Each number is 128 + 24 x the weight over its row's rms, rounded and kept within 0 to 255. Layers, rows and columns count from 0. Numbers have three digits each. The size before them is the row's rms in percent of the matrix's.

# layer 9 MLP down, 384x1536, rms 0.0338, rows 73-217, columns 768-863
104:141123093089141116171161152105133126154140103133200117127114116136117145166168186113127140148137122091172107153150139118140077156170118120138128112132119114138108124154146105093107165142139130138181108106129156133120116133118132087141146113065159201148124137127103106108146185122119147164
105:126118150151124103106125147096152114152120148091123125098142114126120137095085157135127188145149117074123153116098114133100135110145131112130147138191149110122130131145119143104161142144165129140089172081152115146105164130121147130150115140157110151101115114141158150146110147137134159165
095:155143124139146134161126150121077151128121145139095117138119163128148140108128132119148141145156125147105095096146146115136109122166139132193119159131123129143140110151163123150115172091133105159112119115104147117142126134159111134131113075158142137104141140095165131123103079139168088122
095:128128153143136156138098132104076173133106128138124140140109115102123102098117121154100103174115087141135139125131134150087132145154133139116108148143125095151130133151170100120117173150139117107114183154150131091113149114175139113103143140148103140153132159099112166119156154108132116141
099:159104083161076181154116157114099134110140130134169123098143157095163109089163110153126128138117150120137135155130091138101081093147161115119181115102147152119142134123166113098143156091088103100171121117146105127111158134158142110155110100135111148117154125129121138119155159128101106172
098:122100140130104089148130137122168158133127178116096130111113127098176105160106099131144100083142093125138123146133157129117123147161075134160152095157145097086121132072133151112135131128140145135095150124090094128125123115099119098140171113124141093156079063137118107114112132086160111109
102:157117096086128126097152105129098179147138106097101127141124150161120129140135094141136105153139112097087104146094109111107070155122086133123131154129170186153127134184079111120132129145147145132145122163108138144103121144083106125112148134141118132106139158154108122139173153141151110134
097:096094103133162133110122128141099148109100130136098137135152152121136125155136114104141112079124175115106126127110118092103135141112140115138141148119103137113113135073120132120101108073119114112073140124124077128132048094124137158127090111176123146095134106158077156132094098136118140101
102:127105087132086110148145162078096152115130150105076177126119140096162092135101154131112164178137118098125131125147126150156093123123105111154148107171125125083112139151129093094136149114110159138123142065070112156159166132138196154176106080128140107074124126113150123123106102115151121156
101:110135141141109140112077142166127122112154105117187138147105113157120152112173149093160139142171108131146092106150167090153086108131089092111126166179162159101139096113133105120140118111136159134149170109127147103142126123142104127136116153110086110144120137099114064142110123147149151133
096:099157122158084156129084119110124193172124118132107124149168166163147166095115148114151107131159141122129111087178122131106105103105107133123105149166137164179139151128097124098166086052104138148118137152152140126115135108114115141144149156169156113101064101099105141143129123165144118134
100:100107119122114130118089140107177108165148107138178128109100095082148154115119148084085151112124162107151146156131083067127073151114090159141127114136164174139142116111081119134146086098162092086144150128114115083121126112120129159129165117106129140122125115163135150153161157095129146145
109:153114132157141142153156124128152144135156107150100114184147169156095107091094087111131160141110094141074125188106166150157170091179114127161148157192103131112131101099110165147151100138113130118108163112137111126143155164171115121163144113104157090136111128105153165147155098094121136109
093:135055139133115118159138180122162180132116159129155178148131134115137155128086110063155154152128130129173126102125143132132159157128168106135119132114098119106146142153087123138127137108138100140115139160152129136156180152120091117139130132126145151142115093135127101068131126127132113110
102:165154117136128135119129154094116127144138144106130129113091166149081119132139117098170166110148179149121127112133136145129091124071181100104119097163152155130153102091095094144144125109125108134103154144121111131082122153160084129158163084140129130107130121129104093123146135126118089147
099:102122127075144105118132168146095078099143089136151150139155123162182137127124148111132138137095136092143154146129122152123119134087168188160113133169130123131112154159119125126173125129088152087122123123130113124182117178128100110132140150132161104136097096077100119102142135115123102110
105:125121117128159168118136082150124090133107103126155147135144130131124107117139114151160131146124103122125114122109065146132124177130100143131166142143096133141151112151141152090170085100153161163119155114102103113134127181114123142093127127119112142124182109111121163137148096146134164164
101:141155119117167097127116111138094140099151181140140115093144132090120136137126139124140118091092160142162133169096072103121120140059130136134152157129150106149151153154119136129130183118139143123139116153117150106110144143118124124141150094140111117109119161143147097111123134110146126143
095:131122145111159138094125121136155161151106134109151120138140123171123134111179141136129148136091150087122123120146113133105121163123156121118116166133114142155094148143127091135137156084121105100118164149143115135135099128147119172148154153156133163127174108136122102087197123134131118126
101:149082113173134164157140144109142093115136119157166153112126137103140107117144139115141118130129123147098192127125140195121129140098179129121154143129126134108132118137068158193097100151093179152113153127172131132146109153159144150068106128149138105137121156169127178119121173122153124132
107:121097114139156108164121098088161118128129133159120108174126105155147150162098132142112117147121118120100146133164168152081165170112112130101149124134132117142140160131112130109107165135096104137131111107149112118100127108153169130133138135122132123137119162132127072119079133137143127184
099:079092136102169134138135157100088098159112110113099118145157139115115147148086164132136157075164127078128108118116147118162135121141136150107116125113171117092133141129137082137145100100103184134078130097132138098119155150137156147159090100119133167086098152122096112124161135123140170139
100:119143096131135123104101136150169125101094127160120116170174132107158159109118161164140154145147121128105122105102066116164166111130120137135102142085129098094122118154151104092146134112139141148156107104126152130099125164121131102167150108175147084136088117124128113124106162111164095127
104:118148112154113139117158166130188140201132141138182111139154158156131092127113087111134120135138108135103105116116119147135151103120139158095138079101180134139115106124127137146136084124105109122090105135135105143075142113128149149114133146156120159151125109182121143114146110141137152121
095:190177122124195070138164118126136112101196115103102141168120164149105136112138126108109124152127090121156139149160148142118137123175150130108124100113164142110123149147152132151104102146146118116130124140131108168129120145123102155103145159110113125131088115120107117103168128170169111119
102:149112132120159112151178119108093143139085106121183118112157117141156098129175114139129178117149137151125114105124139098133106106122113155129132135177100119156114130121117141128168127094115099133138126108114134124114108137120162155148104106142133138137110126115132146088122108115180114145
101:142142132129079128107105173127199138116155072090162103114109098143137114105143160087142089155133120125117137157106088154107141087101116098117111079160133173103102111147150070128132138115118141109152100094125114116129089180104141092177154147112127158157074140129156116113149147105149165109
103:109160118098137147140131125124115144129096128093166130139140155158136108110115135131134135107143143135156095160110135112150068141129125124119133110108103151154105130126128097113136115079128085157155130149138119140124131093144152122162163136095119154120100112131157110130190158126127118135
098:149127102178100179154084171119112062128166162133154122155170128122136125087142111077103164100137135147143112158104152070077136134116152168168122145165112128146119109129099110125159106145129122136106103142157115131110138163146107150127119125099126163138116137136129126142179140139141090116
099:153146173108101148112169120118097118103108108086128137132110090138121153155102119129121135093132138119142150152148135176139120156096133147154102152099125132118115131139139170123144139159149143127133130128123131143143101149134130130104098137134106156081118110121101121156166098120104137125
096:135104145084169107108113135099153159151161139166120105162146098106121104090071121143100151111102078148109091117136152123141138139148106125162149105185117161113119117156126153140116097076110135103146119149149110136146184154087127133145108110156160117107115127131109088178152132119122149119
129:115117138158161137122144143120110149151112158116122089103128132177090133153112123132158141137187122128115126141111163123115117107129136099133129101130131129132129134157123165111110090125145138137134123146125103180106106142116124090107108145092080094135138165106124130150143147148122069095
100:103164142102142127072099138115134172110159113144085120155125112170122124137145102140130146120145093170109093105170131142095148089105112103126188118156108113124123124130139114136112128160117111106097134154115182157133139142131132126105080124100120110121142131150118118164087136118120175165
096:111153116154100171116138138148132128145112157150154143120118086118137118161095137138120115150123170123108115141121126120106133126082128134149147109189133131150121114085099123113148136184142164129181116096131126167155168136109118145132143125146128133147121120128118111098143168148127137120
100:118108148103189102129146116176140120096122122141149123160099115143128103105115157114140136114118123144140162145161151117139124132109113104077088077137121127179131109079129127129137131125113112151165096152131154092119082101136115121107098127135126136111109120145140118095101097141095089152
099:127120122118138132144135127115143173121140105141113113128088127081143133147130164123143110105159128098172121138121142119163071138088125157143124137107101133095137150093187119209130117135108135141177147151127098141115109105129170095151095122159118129154079124163157118096110100126123140128
099:124147128109163129087132116157109097095170089140131117108136139134125125111107126130144119081142102154172137109130167162162136105129123158138097130106167121114150123101136116156197135167145111084167170148086134114117129138115155151109135111174112145134115137140111117151106141150113146122
099:099118204119087081131144094146128077151134142141123085112130081141138119116113104115126121139122130118154101166140098095095113128103161149089150120143178162116139141140181111152134095105133103133109148144128140157139132126099126165129149119155118119094132105122116113112138102102111137171
098:119156130162117133099116131156124108159143130106147121127097120130086062154101119111160131145139138193147074109132115165109145145179140118095170131126158115139124136154112136109160171130099123151118104090165118086115159108137112148159123095133139141143157145085135111142149104124127127134
100:140134115110156084103176127129113161132137142153150167124141188147128116135147097102158131116141149125128090120139178105100167120123141155145121052127125160125176129153142159111121120118135136117088168178092129128144196155134100132141054105155107112117178147137125157120089136174102142151
096:128154079161140106132171133108109103128149117129114151131090134123063117126090126129138130135113138172106113111128139136155119144153098145124156131151091100152166130113139126137143101133147112119150133135098132141144091185126165112134133147112152107123151124121128123111160119130111119133
094:157118131092165155143163145146101177110162109091042132155102151103121094108106163115100118121117069140184162151112116068144145174155111130180128093116122123090089129147106134149125160161139077128127116132114128125104091130102115110165132111107161141128156135169137166116146147135100159128
106:165172139126143155150112158116166160125144096124131117145147150157162103117139167128068126085167138091123143135089135186145090137116180135175124136150137138139115162134139165153107133137121121098141115087166160143133158217153153126134110115117126169092181134119120127184125134172117139133
098:139138133112157139138121122072093197115159155165144116106137112142112098103100159100176113113128192087143136124146145170157117138098144138134165103136109168154134127113177136195154136155077151140129119118115124156119123149149095120148127142154159150125168190147123185130145101121165132100
101:133124113096108093120122162176113097098104137117181115131126126110169127114083114100146115113129157094133119092158118182113133099140137141104097107177128104121100100119148106137093125122104094102153147138145120146099105116151108113150161144147168073113183103110135120088152103115156110142
096:165095125140127101167203102135106140138096112095134073129183165150132096124147106146110142132124122164109095146167113126156111103138108163115129125134164102145117152113111121129140081131160095146139114127145127105113104107129106178100110136116139103113156112148120145165142161109141146179
098:112116151114094150112084098139123166145149095095137149119116111103070164108100135112085105161131174123164118153143133136149151135117135142090131158143111138130134142110121141133129124077137134150120120120104126092122119161119133084129144098127155109133108107086143065167139098094143170110
097:106147119145138161130084107160140156132104136177119122155153097114130112100153102107131146158148098095089099102132144130111126104141103156146091142148114163119120107153110133136150118152166130129117084130153140169093088102146168144117157119135127128130140126178166117142099120154142140140
098:114149125130125131131145148111144123147173127152152127103121144112158140115068148100114118150111125128093130099156136079106135137108121101143152131111143131130114144126108132127162154142093117148153110129140092107104136134091123149145091156100132128177121105176107129173157089086100091126
102:126137143168118118135081087137088154106164122101107135120107110137138132114076159180119103156164116105118138142120090099162140135059121151173174088156142099132158167159129138140131144149123133108157157134149129105108125149131125112115146115093167108138097132138161098122149109135146157162
099:114131114120118101159101118110138155111112141138116122154136184106109104122101132101111163116159134126148090115109114107136169179126119125078119137128141099145121098114163103142137167156105121133124161121120140125102147130123121161130118121113086147127125079117144130114132131126127099086
100:089158122109135155077121128086149128142127152122095150142085137125122147132171131126157121128105137105141123145136111131142124129167119102147077075105102156139140112181095151134130122105156155124086140108173132112136141118135131080135145162135120160109113137113151163097127114143118115125
097:110126170091164160138145139142134140122128103158079136117142098188169104142160126161092157089140191115131119134104130148169112151113113118157126137130125133115119142113134129102120158130177064098103136141112124120115162149115119148120118111107117122105172158120091161120114138135107109123
100:122121162141121111112110116144117122124123147146155115140123104122106156123128112111142112146152104148139091127109130097098112104138099116154112140165134124151124116137112114144101116102157132099125104103170122119098108132118110102097186154134141079097125076095140098149142125103142115127
096:145127112135162113114123124115142092103128161154115103098141165148122126112143145126145133156114147112150113120147107125121128161127094120150127121138139157136141114128140154169147149113100102123149132122132122125147128080122188154086157152174127122093119077161200110107128105147139095112
096:132157098175083145100133104164140165101121122148130100145164159128145167099163124122108137131139109101148102139121113158129115154157147130133116132093143122096181151174115149135105124120107118122116131131119127137157131163140141098140159145139122128147194156119149120105081111128154142114
103:118150105141120179127121132163116129118155135117144137138132143155089101125118121156115066102139145146131158139125091113127117160157114123120108148090166158089114121122145148147094154123124160161106215116094152130115135120113106081065142128117113115109126120109114129156161131107192125090
101:127126123068144130092090089142132172112157178140134142106160141148144122088115078111103118083145088126126142161141094133131126106115161129111192086112139167132125132154136170111126135124150148129128144143142142117144107083151147133092134175135119142094136129115099128096120137123117088102
100:116112179113134108118141146120118135134080157183105129164121127133120132173144103130132129071093158120108128114142140134157122144123094143113157174170114119164160169109143159118133138149138144150101121141134091177171119159146108173122156145123111109122133108122164095142127130130123128146
102:155136074123127123122123146116122143185176139129117114115136111135188144144102143133142143134131112128154110125132117087135099090178113111093145112142124108134170127160150132129132108167159142102137132103169114148147110116119134107136177130107128156152145089146094111164176158126117139110
100:172162099070120106139127108126124166183148115161121128149125091146122124088069141134106133109173131120075151104138159169070159169111080141085120138090141103134137127107073148115117106141103087119132120135157155125116031120127102089120115174105128136170096146140136168183157122144130128134
105:144138124129095113156118144147143166134113176110148090117103118100156102121162189116101149100146112126155183132137102120179157148132177155128123158098129113100063100135126159177127119134127098121152144167115156097134123147098135150129103137136154121130127113134158145177122139123087137115
098:083131072156154107151123131139154124108144136112112120116118103136127132158168134108185132127093131132109135127111116133078114121141130148135105154182140069174139171117089104165112152124127148147095126156156130177168106102152117110094114097113091129154128158153120122132136138146117140126
099:111101119156141193104152113134136147091109110138131132131081126108112107126126095134095121114109140102103098135156147119106086112105098121103161138106175091112168164139144126067128150125120168158105166144114145186111138099131162112149153153136097165115126117129109132146104150103131151126
095:180132079199091116150128137119119122165144096082094098136102138143130129136087167138114144164132126149103129126134129153140107113140080143136107100133124108122149160131086147104124147082142109150110122098097099126145104141134142064131139127136160143113139174169140109099101134141141165163
101:085147135113069135095171139158134131133113135185118090153112179114142198119090110096114163117079102116122129149137117119107139097124156149082079145160080121118149141131107124140149123096173176143138193158157127136110072178125168129125118129116137145139107129151123104145121161165149128150
103:128072157121114086116131137139082110140162151119072130090112125125149151095145153135151114104131120104114135124121074142092164136118121123089115155101133098119107165138137128109131073126132127173129081136126157137166136109111128137168143123139159121133120088117107119155158153116146164110
099:124128154110130167109162106147085132151130085139125103109172126109136098126139090113108147137101133093083118125138150116106122125159146121131140125137162145148158154138150174119115128157139173118118127165115136139104108100101167123154144121107144115108092145121106088100145137146139140108
101:123141117155157172130130105099136144132109076121093140149113137144122143135132140164111146141114123082128141132152138144138135152110101093175155121158113163107168162130165126089139083143086090145134127114157147112126172112118133098104177147104112062103148123127126150122134110113144111173
100:139114171105127116151116110168127163129126131119111095147146147140117143154079180134105131138132139125140119089128148146154117112153132102120112138126145134132173144121122076117143096132138133132082154159095108133123144119149098104136161165146143175123092159140126155163126114174115114114
099:126107137140114112135137131118159112113084154111101135103116104148137094127149128116116122147137138147137122113134163131087164115144178136124148117134123125123127141120109156117108152125171110118096108128128106110148136170117106109089114150132155117143134119144159097142093178108115142095
098:142135120100141125115103092128138089171117099119115120151122110108145108113158145129150127124094130134081132115107091118102137167095133130118114122142135134139134132132102127099109167141135067156129124176090104095142068124122108138156161076070153161136126098110193132146180106118113141138
099:133127165176141137123172146115119166102124124130123131161131111139120119139127093142095128101152130139130149120111117148148174133097115132110139120154145139122157159063115174168143157122074120141122145126131134114139168160098121141110159170117125105127136133126115117119144135143053144115
097:080090105156128141161129136113119161153133137130125127126141089109073171123134113145102130162159175132191126120089166198085176137133164105139131121157128126097141128113114127150162160064132160122102118104147142122126108106131137166122143140142145098137128110144122110131110122150112101129
099:121136185114147098154128122115172165118194144126191144126144164111111154121103159086132129124153153111133119105132096123116122122156099126096162137094175132159133096137102148104127127124119129095116128122133123177142188138173156125155120157122118109149132124173126111142117127153128162112
102:122135096176086127141160124106111141173107136105148149132083110141083125119083119126116114179094162144159136148143055120154142156131120139120131101140123144108111147147043143142086115116114115111098103088124124140146124133132101138134113099109125148099156127082098140113147126113141136144
098:075126148125102176097152139130145109130121158167125142091138122125122194142055109163129142089116133130156162135145155150142166121134131117153129161151134131137098120121148179116145147178112099134146128099124112140101104097150127141089137098080183132121141140136115115150136124153125149128
100:080111124144141121124133131140152157130121175150140115147108119097157126097119128134131133115124181130097104083115161102085160134135147097115139106174097125110119145141152122144125159109128138145109118133155144137187136146135137149095143113129081118126135113091131100131106146121112126106
096:158146134120132154134115122152106137141152126135170124116090147123205108119126058112075132118168126129099141084079136093144148097140114129137117131138149114148160146120107142104149134138119153130132143126178124170094128155125097157112153132134110125092142138144150124155098130149098134145
100:111101157141129101106143064142095162133111138143094107160094140121122122117138136094141161131121116140154162117159143138136127116133135150099121137102147159187109116088138134103124074134139097106108141103101118122103155160137121162118121107167131081117116091109162119116099112115090128165
102:155143125174121110122132150126126139160102118137098137158132111080150099137155139135152132137111089134079140105124161178147107127146117096125120158143118092164121124089139131143131150141113074129122157155120144129140141140118099148141121142106138135103125144134138164167114160139155127122
100:123080087139182162124118123175116159113103151154132118107103102097103056151076130127172153147129073116143112139093120115135108170109127137156100161140122161108137161167084108099174116163131187136134114106154095108130137148132101114132165120154101099154117119147102096130115103094117106138
100:110107136165112152086143112105144176134157106141168106113137120131106104138170134100127164138140070134122081128117149173135096107126128124160106145162115119151154131103122138114131078138131086138170114141115113133150106148129088166061151104164154122129129198168128133135129113113153134125
098:132143079117126156141155121156135117124156090154092132135105121155120100140120137111139081133126131131146123119136126128155097151096105142115156138096096123094105120125140135134146131158165087134112093124118124145095122162138139109134136131103107125185182144161178151108098116107144152124
096:170154143150143097120159134132140119101099133070125152139073084092109134143152141105102129100138149121118113111160122162190078120129134159147111151130152145163118097138124138134165098107121120099110112105119176117154137127125123134109086097082157156166183127136191118087160075153113093153
098:107147109134132095152150106074128149123147123118108133135173156145064131129126169155143110115119133109122134133131192095177182118102129125128154124122158144172115099141124115140070153106138113097126153154108132144129129169135133169118175119148115136107115119133156136099145133129105127088
096:139101121113116122091122124147103112118097134179162155131104167085144105126097137130176150140136103087144126133126128124088122113110133155141124098120122127096103137143080091128175145136120100130123061113099127113178120083152145113117148161146176125087137145113124118105168111161161157169
107:114158127088132178134129106130158097102161151133176076168103127169156154134160071131158141140124157124139120157114121147105139171118085088126128153109161162112138140159153144166144123175179116121136118124146081126133115113111103136108167122107064167141154116153104132115130136119129088181
107:098118144125158162143144140100094164118145137125122058123095180152158086130137152135101119147138108090109166105133129151081163109120119137147131153121074140133143158116129130109106159167090154111104165130107158111114178119081142135137187127148125120184147148141128145122129155129139141134
102:107187081109131138100096142142087143135165114119114140120150094112175153079125139082140123118093134125129099085114118168112148126134108161099090130116190136111153155101156139165158125079123178129095149139094140141125139129120063152128111151095108128132157159103134130120127137171111095148
097:126078117119132108118136145110126112097152128122132118151097133141122132074125130114135107120118145124129099099166200130145102160139134131131108088162125096107133118139153123114113148119119127135104112130147154135132134112108160134124146077111123104100160141088094134128108138157138114164
100:167097123112098110124136150126140119088136172090101111116121187109125134119158120130132102107135135116113119119146116134138120155142112118086170138081130081108157118140121139095141191132157138117095132168126151132099119157136170175154128135125117124164132128127127157118123151173118131138
093:092143123109126158097146138123120121138120173096151093171126123132131132166157114115116075149165068130135102145134129107105115129163113097093118129118130086095139112133174138144136142106110130182115120099133116134101130121159181119100121166085141117157154128102094120128152108128142140165
104:071147134112127104121132163105109164114072148103133133108101109158126148122116124191143122106172143114153159164152121165126143104111165108116098152161099105148124133113111116107146136148085101141147144138142121148164104137132115112137171125156133141201137135198127151117149129117132111108
101:134117096106162177117124132119163095131115151145107110134134128128119103105069171148118125128120092102170070105141139152139126108131178081080113169113136145148084142164136135099146150072132135150124123182143102113143104076127138149124159143131087137137101068159155151097073118116124148152
101:126113097110116155149106131152117080115140144072126139135136118101115092148123092108108129124144099143164118160108143154132105172148128103147157129104138109127116171154179119146091088113141141117123110155131083151144172140056116113129115163152151163114089106107147119135132097126124100124
099:173143157113119090093177068140115161085135142111157107134113132140160116121116147109148186142068125155111128139139154145158162120135120123140105143117126132137106116105083120107125082133100113140147126140107168101120119120125061143156120114114156134163119128132143095102091164095141122152
093:118134093149140126124117104115146146120116099138122125128130145126153157152117113145126152134106142140165098133126163085132093137116082156142109154145151107131130151106106132122160154095152083141154116129110119101088140105179147109113089144089085124132111095125142139147137111132142106125
100:107122176148129089168102130134207186104156153163105129135141167139154138126084122147115115142122097138092137108119133127139147142158155125121132128136134089125119102135134187127145170118092138177135143123098149149148133124120125095151115128157128139088131124155096138152130130160145130137
099:085145094108134121132126140116144151150127140131132138149150154118153119122109173137131130133110093136113144114107185153114106114121158180076106175142161120123146110117176119118090068141110143143145172127157118136110081138098129156118126080174131129158106114109142068133142184138106116150
098:137180093148125147123141116150147143144138126138080155092138145107105112145094151134129121125102144133091135134129154132096106116125121112098150111147149131146120135090097137118145117141097123131119084131120138119124167126143137121094128073112098122115128141154108098127148103133109137115
095:107121131122107124117144130111090102171124152162141105105103145122116125139124100109129105179144122127125082099128120135144150129138165172154151133121169098174142127132128125132110113153149148117085117141138101170123126110130132124128121110083151170138173140105103137167147126127111142100
101:156151121119149107113134158097093140090116163122113124102120114109150109124150095127131127151085110105113107106141131126118109122141145092093167145169115127170140140180156136114123157123113146145154128204152103157161111147125174098124116162102081151144142165149153138173136145151109161110
100:159155092123120117168111128130088137123145116135117124139173161119134128118097123147110072115093094117079163136149106118106158165105138129116192107131140075164130098117122157127124108107103139145123143109154150125147136131135117124131161128157138145151166117131130096122098134131114143107
098:115123121145123112120106138109135146123145157148150140103133127142117106146125109123118127133148144139098125124147135078145164128114146107142156157110162141123162123109142121095179155124140156116105070157120127139127130179120131155121117134144163131127146143143129136169165090159071117133
099:125121122171115136158125110146118128166140135120135135148133112131173137150118141152144147134113108146144131175101158101123129108132138155128144156133160127139083135123111147112113139161113145139125062089126143162137145183097130126082130098126129085099109115135145150151147149132125114137
099:091146140133142171108137138138100124114124122094142114096130096168164133106188132113151143086111134147167146149125133116100129114110169142155130114167154109175065124137129111100107091148139153090106106146161086165187102108154105104127123105116165108119145117112135174173128153094115119143
106:126147123129122139108183117102127109155125125105134126117123094129148138110125154113113121059114129132112134126106128156135136113126119088129102146093111118093151117144140103078084115125133092138166152103145135141151142111188135161128151148129135115111092158089167140109090158119108177134
101:126085147140117107090118129136139128162141141177129124138111135111171130144085117136130134154101122120148144143138182125138117103141163108116134085087152091136140145112150110166127118170101124123127159121120101158136121158130153141157149086132125186136121109114135115096101107107120137131
102:140109107120144174131158104086127113117116174153174145183131138145107130138160126166144133125097117136148117099140127129110138128077176141106115161145108167143087127145122156136109140163133144103080119156106147159129178140170123150135135094115187094140132147131120138139099148105152113123
099:120126126127120177089095109142125142070141081101115081117089155098146151155136157148102100145151110111139135127156135140130154113164102111113135145100140152116130118138132158124146122148103095099185106123124085139115140104088153131131141129121153117134166176128169150125112168138145120155
102:133125153070128088134098154141148155147109128155100126118116113140109195120152156141082141103107122120093118124083129146125105175131161136141109119109172127124099141116162134126136121131167154120147155128103105104090103165089116153116117074111136191113143127169130110139086119118153151131
098:112136111133090118129138135170107080139163129113159157181149162146117115167133122152138125147112122127101127168168141131116174107110102160132142106113096103159118137145114135077097130127112144142082107114107136125102115074127087149130119139095069065125147165156126121128132081129124107099
095:144125091088151108123180150144120141153112188126047167109107123151139081129136134107163079123121173088132163174165150129103127111189162186069134101133152140156104132161130119154143151166186132164137157129116128156151148127129141114095115093103144116133104145137108148125101141133128131149
096:135133155166147075162100129109173155070095089143133161124116140182149152105113111125113155126159152126171105172160140122126117148165136093121110167093109153083105144105146108133136130140115080157104131144080103146160123162150148152139084106101142145087180164123112118120097109123143099143
102:184116150124121116155153146105104157161105109104151142121142156142146147143149135105120135117107111126077133104166076120151144099126150113092119165112131064133079128087143141153117120135115115118090158132138091177123131143153105124129135070130128109142125117141133139112101133125086135117
102:114158152118128121128094125108139116143134184129120145151120135137108113130136115127122144138113167130128092138147147128135116109127141145144140106120116116129154178110131105113103134086147166128140130140126130145083150138137132167057156073164083131111145134156115105127093085151128149129
102:146101130113128087130065128085141106152128112108145142134123141159144128130135106172115135144146122126099163126108095145137122110171156119135076119157148089132147146135097140129115112129141123150128068174160147098129154104121100117109127174114150130157110161147107138129146089147124116138
099:120118151140109163130121111110167152105095130154114091116129088101123108118138095116096125138120128124161132072146114112106159151127106119093140111149101127114146120122121163102149169148134174102157134104100136141125129134128144078117108160152186160106117141121148105156129143156195131117
098:154133111103105083153148124133095107117145164110117137148175094113183136093119144128109116141085111134080119181098167137135105117071153134126170146134093095115137112125157150119119137106156126143154133141144136097124085094118143138075147104151124112122139133131150128130131123137145119132
101:122153152103143136122129072139122154089130162149093088108103131111147133149134120106143131160130111165098150128104100156094116168140118134142111146117140111144160117096134151126104114123096099119145161124099112138173146130147151149076066139121153136104141120130095144127115146100129116094
099:111143146149109088144099169121188134105165125155113134131090128114097161140143132128085118131121127115113101107174139133089119084121136186147166144158157111081107117158115136125128096099163106131146087139099105112151170130123091073115127128105107128176105153116124127162133155113125143122
094:166149132153165113110136122098109120099155129127120188131084105101105138138136135136080115127138151122156094117173132123094204118098166169181138127157151151151120163103138154144140101086110133104125097101178120135124131142133124122098126144147122112146137089111097128110161119112135098124
097:119097096121136124155148122106120151148159085127142162135175156165114147167101134133086134167158167118110145139082142178137143089146093166136163146136126100132084089144146143089170134132170131160137118133110076150148101175095111126091116183139115129134131114140123097124138125147141119133
094:106111129135115096146145085159126097094144156083098139169141162102097113111120123142133123115140161113099123107136118176097138150162137133113123138129128143084109105130175146093101120126142123098145126130117117120113132133123141159096111129105114158145133113102125121152085141118153122104
100:170121126167170130119133152114127112133145115087102114120117092104148113172152141125128153128163124175122130113163111137101142112116156138093107091150131149144083095158103095150140140101076140160108126092134132105107097132153092121130102157107095066110156169094095125094141100122150114126
098:141135141127107103122109132148127107162152140122108123099107144091154139097140105208163120156137122128159146121116112048128167119094120111131100132114147099120144151138162092156114122095106131115126126157109116135118094132157146078120122187117123118112115143128123136117149125107149127077
102:153166164106109096126092147098152184125175165166105110158111163133121157120154152091149096139125183126139125130107123149136111121143097145111157128085109127107159167151170159153114178153165163132144127091125136158113167074143131164123140109101140140159128138155127135159075132121154140157
097:123122115102121114133147102130096164165103121071138111089140146116103143094201132131141136134149165134089140140132136120113143142117161133125142151128107123113120152126090101114117093129093120130108153116124125179109129138115117158126122106106103169088126126082103134158122157142136173136
102:116105089124141084118132160102131150115129115160104158150149107157116110133106144177146097105108138137095049094150059184114130076136145109138149141130174167143122107144110100155084149159169089124141112157138090105164172149149137136122126140174106142091114119101182104128152136120125083144
098:152124152164118142128104123121129127088148134140138113135114102121144083098148151133155128091120085143140101155148111116120136120149134097129176150138094107176121178108123111129107133113131128127134134098110107108135135165144132131141114132147084139131164133154098125116108114118100122132
098:133140126137119118125166148096155130156117118111130081111106154098146135113119133157127136162159146135130107168123082140194143140096106112123133130117114133108167116128108109137117113156122119127091123157117090117062158117130126141108147101150151149144142120118103110160124124159129115126
098:108153122144112099123148130120105118125140123123113149089122130134132126171120075180130162125121139118130115179083111151121155130129099086121120128165137137152106136074123105066142156107073187102148146156106085170160122123144126140140139115117178134153140120160121153123125191158135143127
093:133144163105113125119163103145128103133141139111153168137106134114144074105130084107122139172123131096167095126123119148164129135115177110121092116117141113090143106132120093126144115073165124135119099124120114090099118108131134138125168139128115117122092103075096121085126131147140119103
096:112168144094102130078173118119153144122124160093113089119140112133080118151100153154153158139067083132123132121125109161181197159116127120113117128116135132109159170172148135133094165134089091122181130143139126144167123130116124132111124119102102129108158139082095152107134099154133139117
096:112133138152162151138133119121119091172152097096149143127169151122155076138116108143085153121121145098120102102097106139141118144100111113156159143145127164168143145147109136123149131147110092134154183151115151144147142093135086142114147105157111154112099170142110107110115135154126128180
098:121125079128129158109107128106125106148150154121076120157128163129122131082129109124132108120092150130137128128136148084092062141142093161130112136133178136164096118139114106121133141126106100104141099149105127067143099113137111140094170119127129143135103124146117086126127122132131104133
096:154166093142135147120117114117140142097138104137127149095166119138121124157156183123166092138120153134131147078116085131120124122105165114123107122143134127135115132122104156116144145142144149155105124149089176135118098158157152103094148132125118135147119112067106137113112153132080137098
097:115145122161107144107177145098128160123155123112091121138147119121100097121158122163141172130126149103119113103114118116149108129141139133138121116115117129117137176131106137129115153142133108202127133124114171154081122099137140133125132112131072130153127143165087146083088088145081131125
105:093153142159110125089127127128118124150158075120106159161130119155114107138113149124171108121171120101168128118095080165121103123120139092093162143101072153130118147130171138104128108114142126113111148145128135138167136109121126135117128124136120160147109087142130138131117141122105088122
106:101136116132115139127109089156127100126106114108105143123092134154124122105154155152098157080121121158135147129159165109158112162143153158159134098115134103148131105155120124143124113158092144100094113116129152105104128102126141129111124092164129074141115135091131144100096117115127162155
107:104125132096090105101133144121124127117091099110088100127113126121136137182135098162139099086117131140109182136132109115141129096161106088156165098126130120139126129150140133140121129110142142115145094103129128127124129128160098130189133146081159087091142133102191138102130134127109116160
103:114101134103139145086105097089109142110126154136134127108139106107132153138130140120120147083079190072108130173133161140128166139116098116123124163129152135139117122135122116073116108124146151095065144108119145119106120170148104162120093144115103153149067140129134117145107123112094127166
095:160141114097081123119144162078139159110128090144115144067144187112169103135144121107106118156135113123101111163129150168143093113107139114129159059122142128120131103115121094120163140091118098132151138109155153130143091095131151116131115120115148139114102093116177121098131118139158117141
097:121103150129127153134123126147109059106156098122169091124107179115105124128140111137130168077105119115127135110164129156101162159133142115121136133149143108143137159098152120111115117152120123132124108099120154146094126153141149140117142127112144147109140159112162103121100163093108107136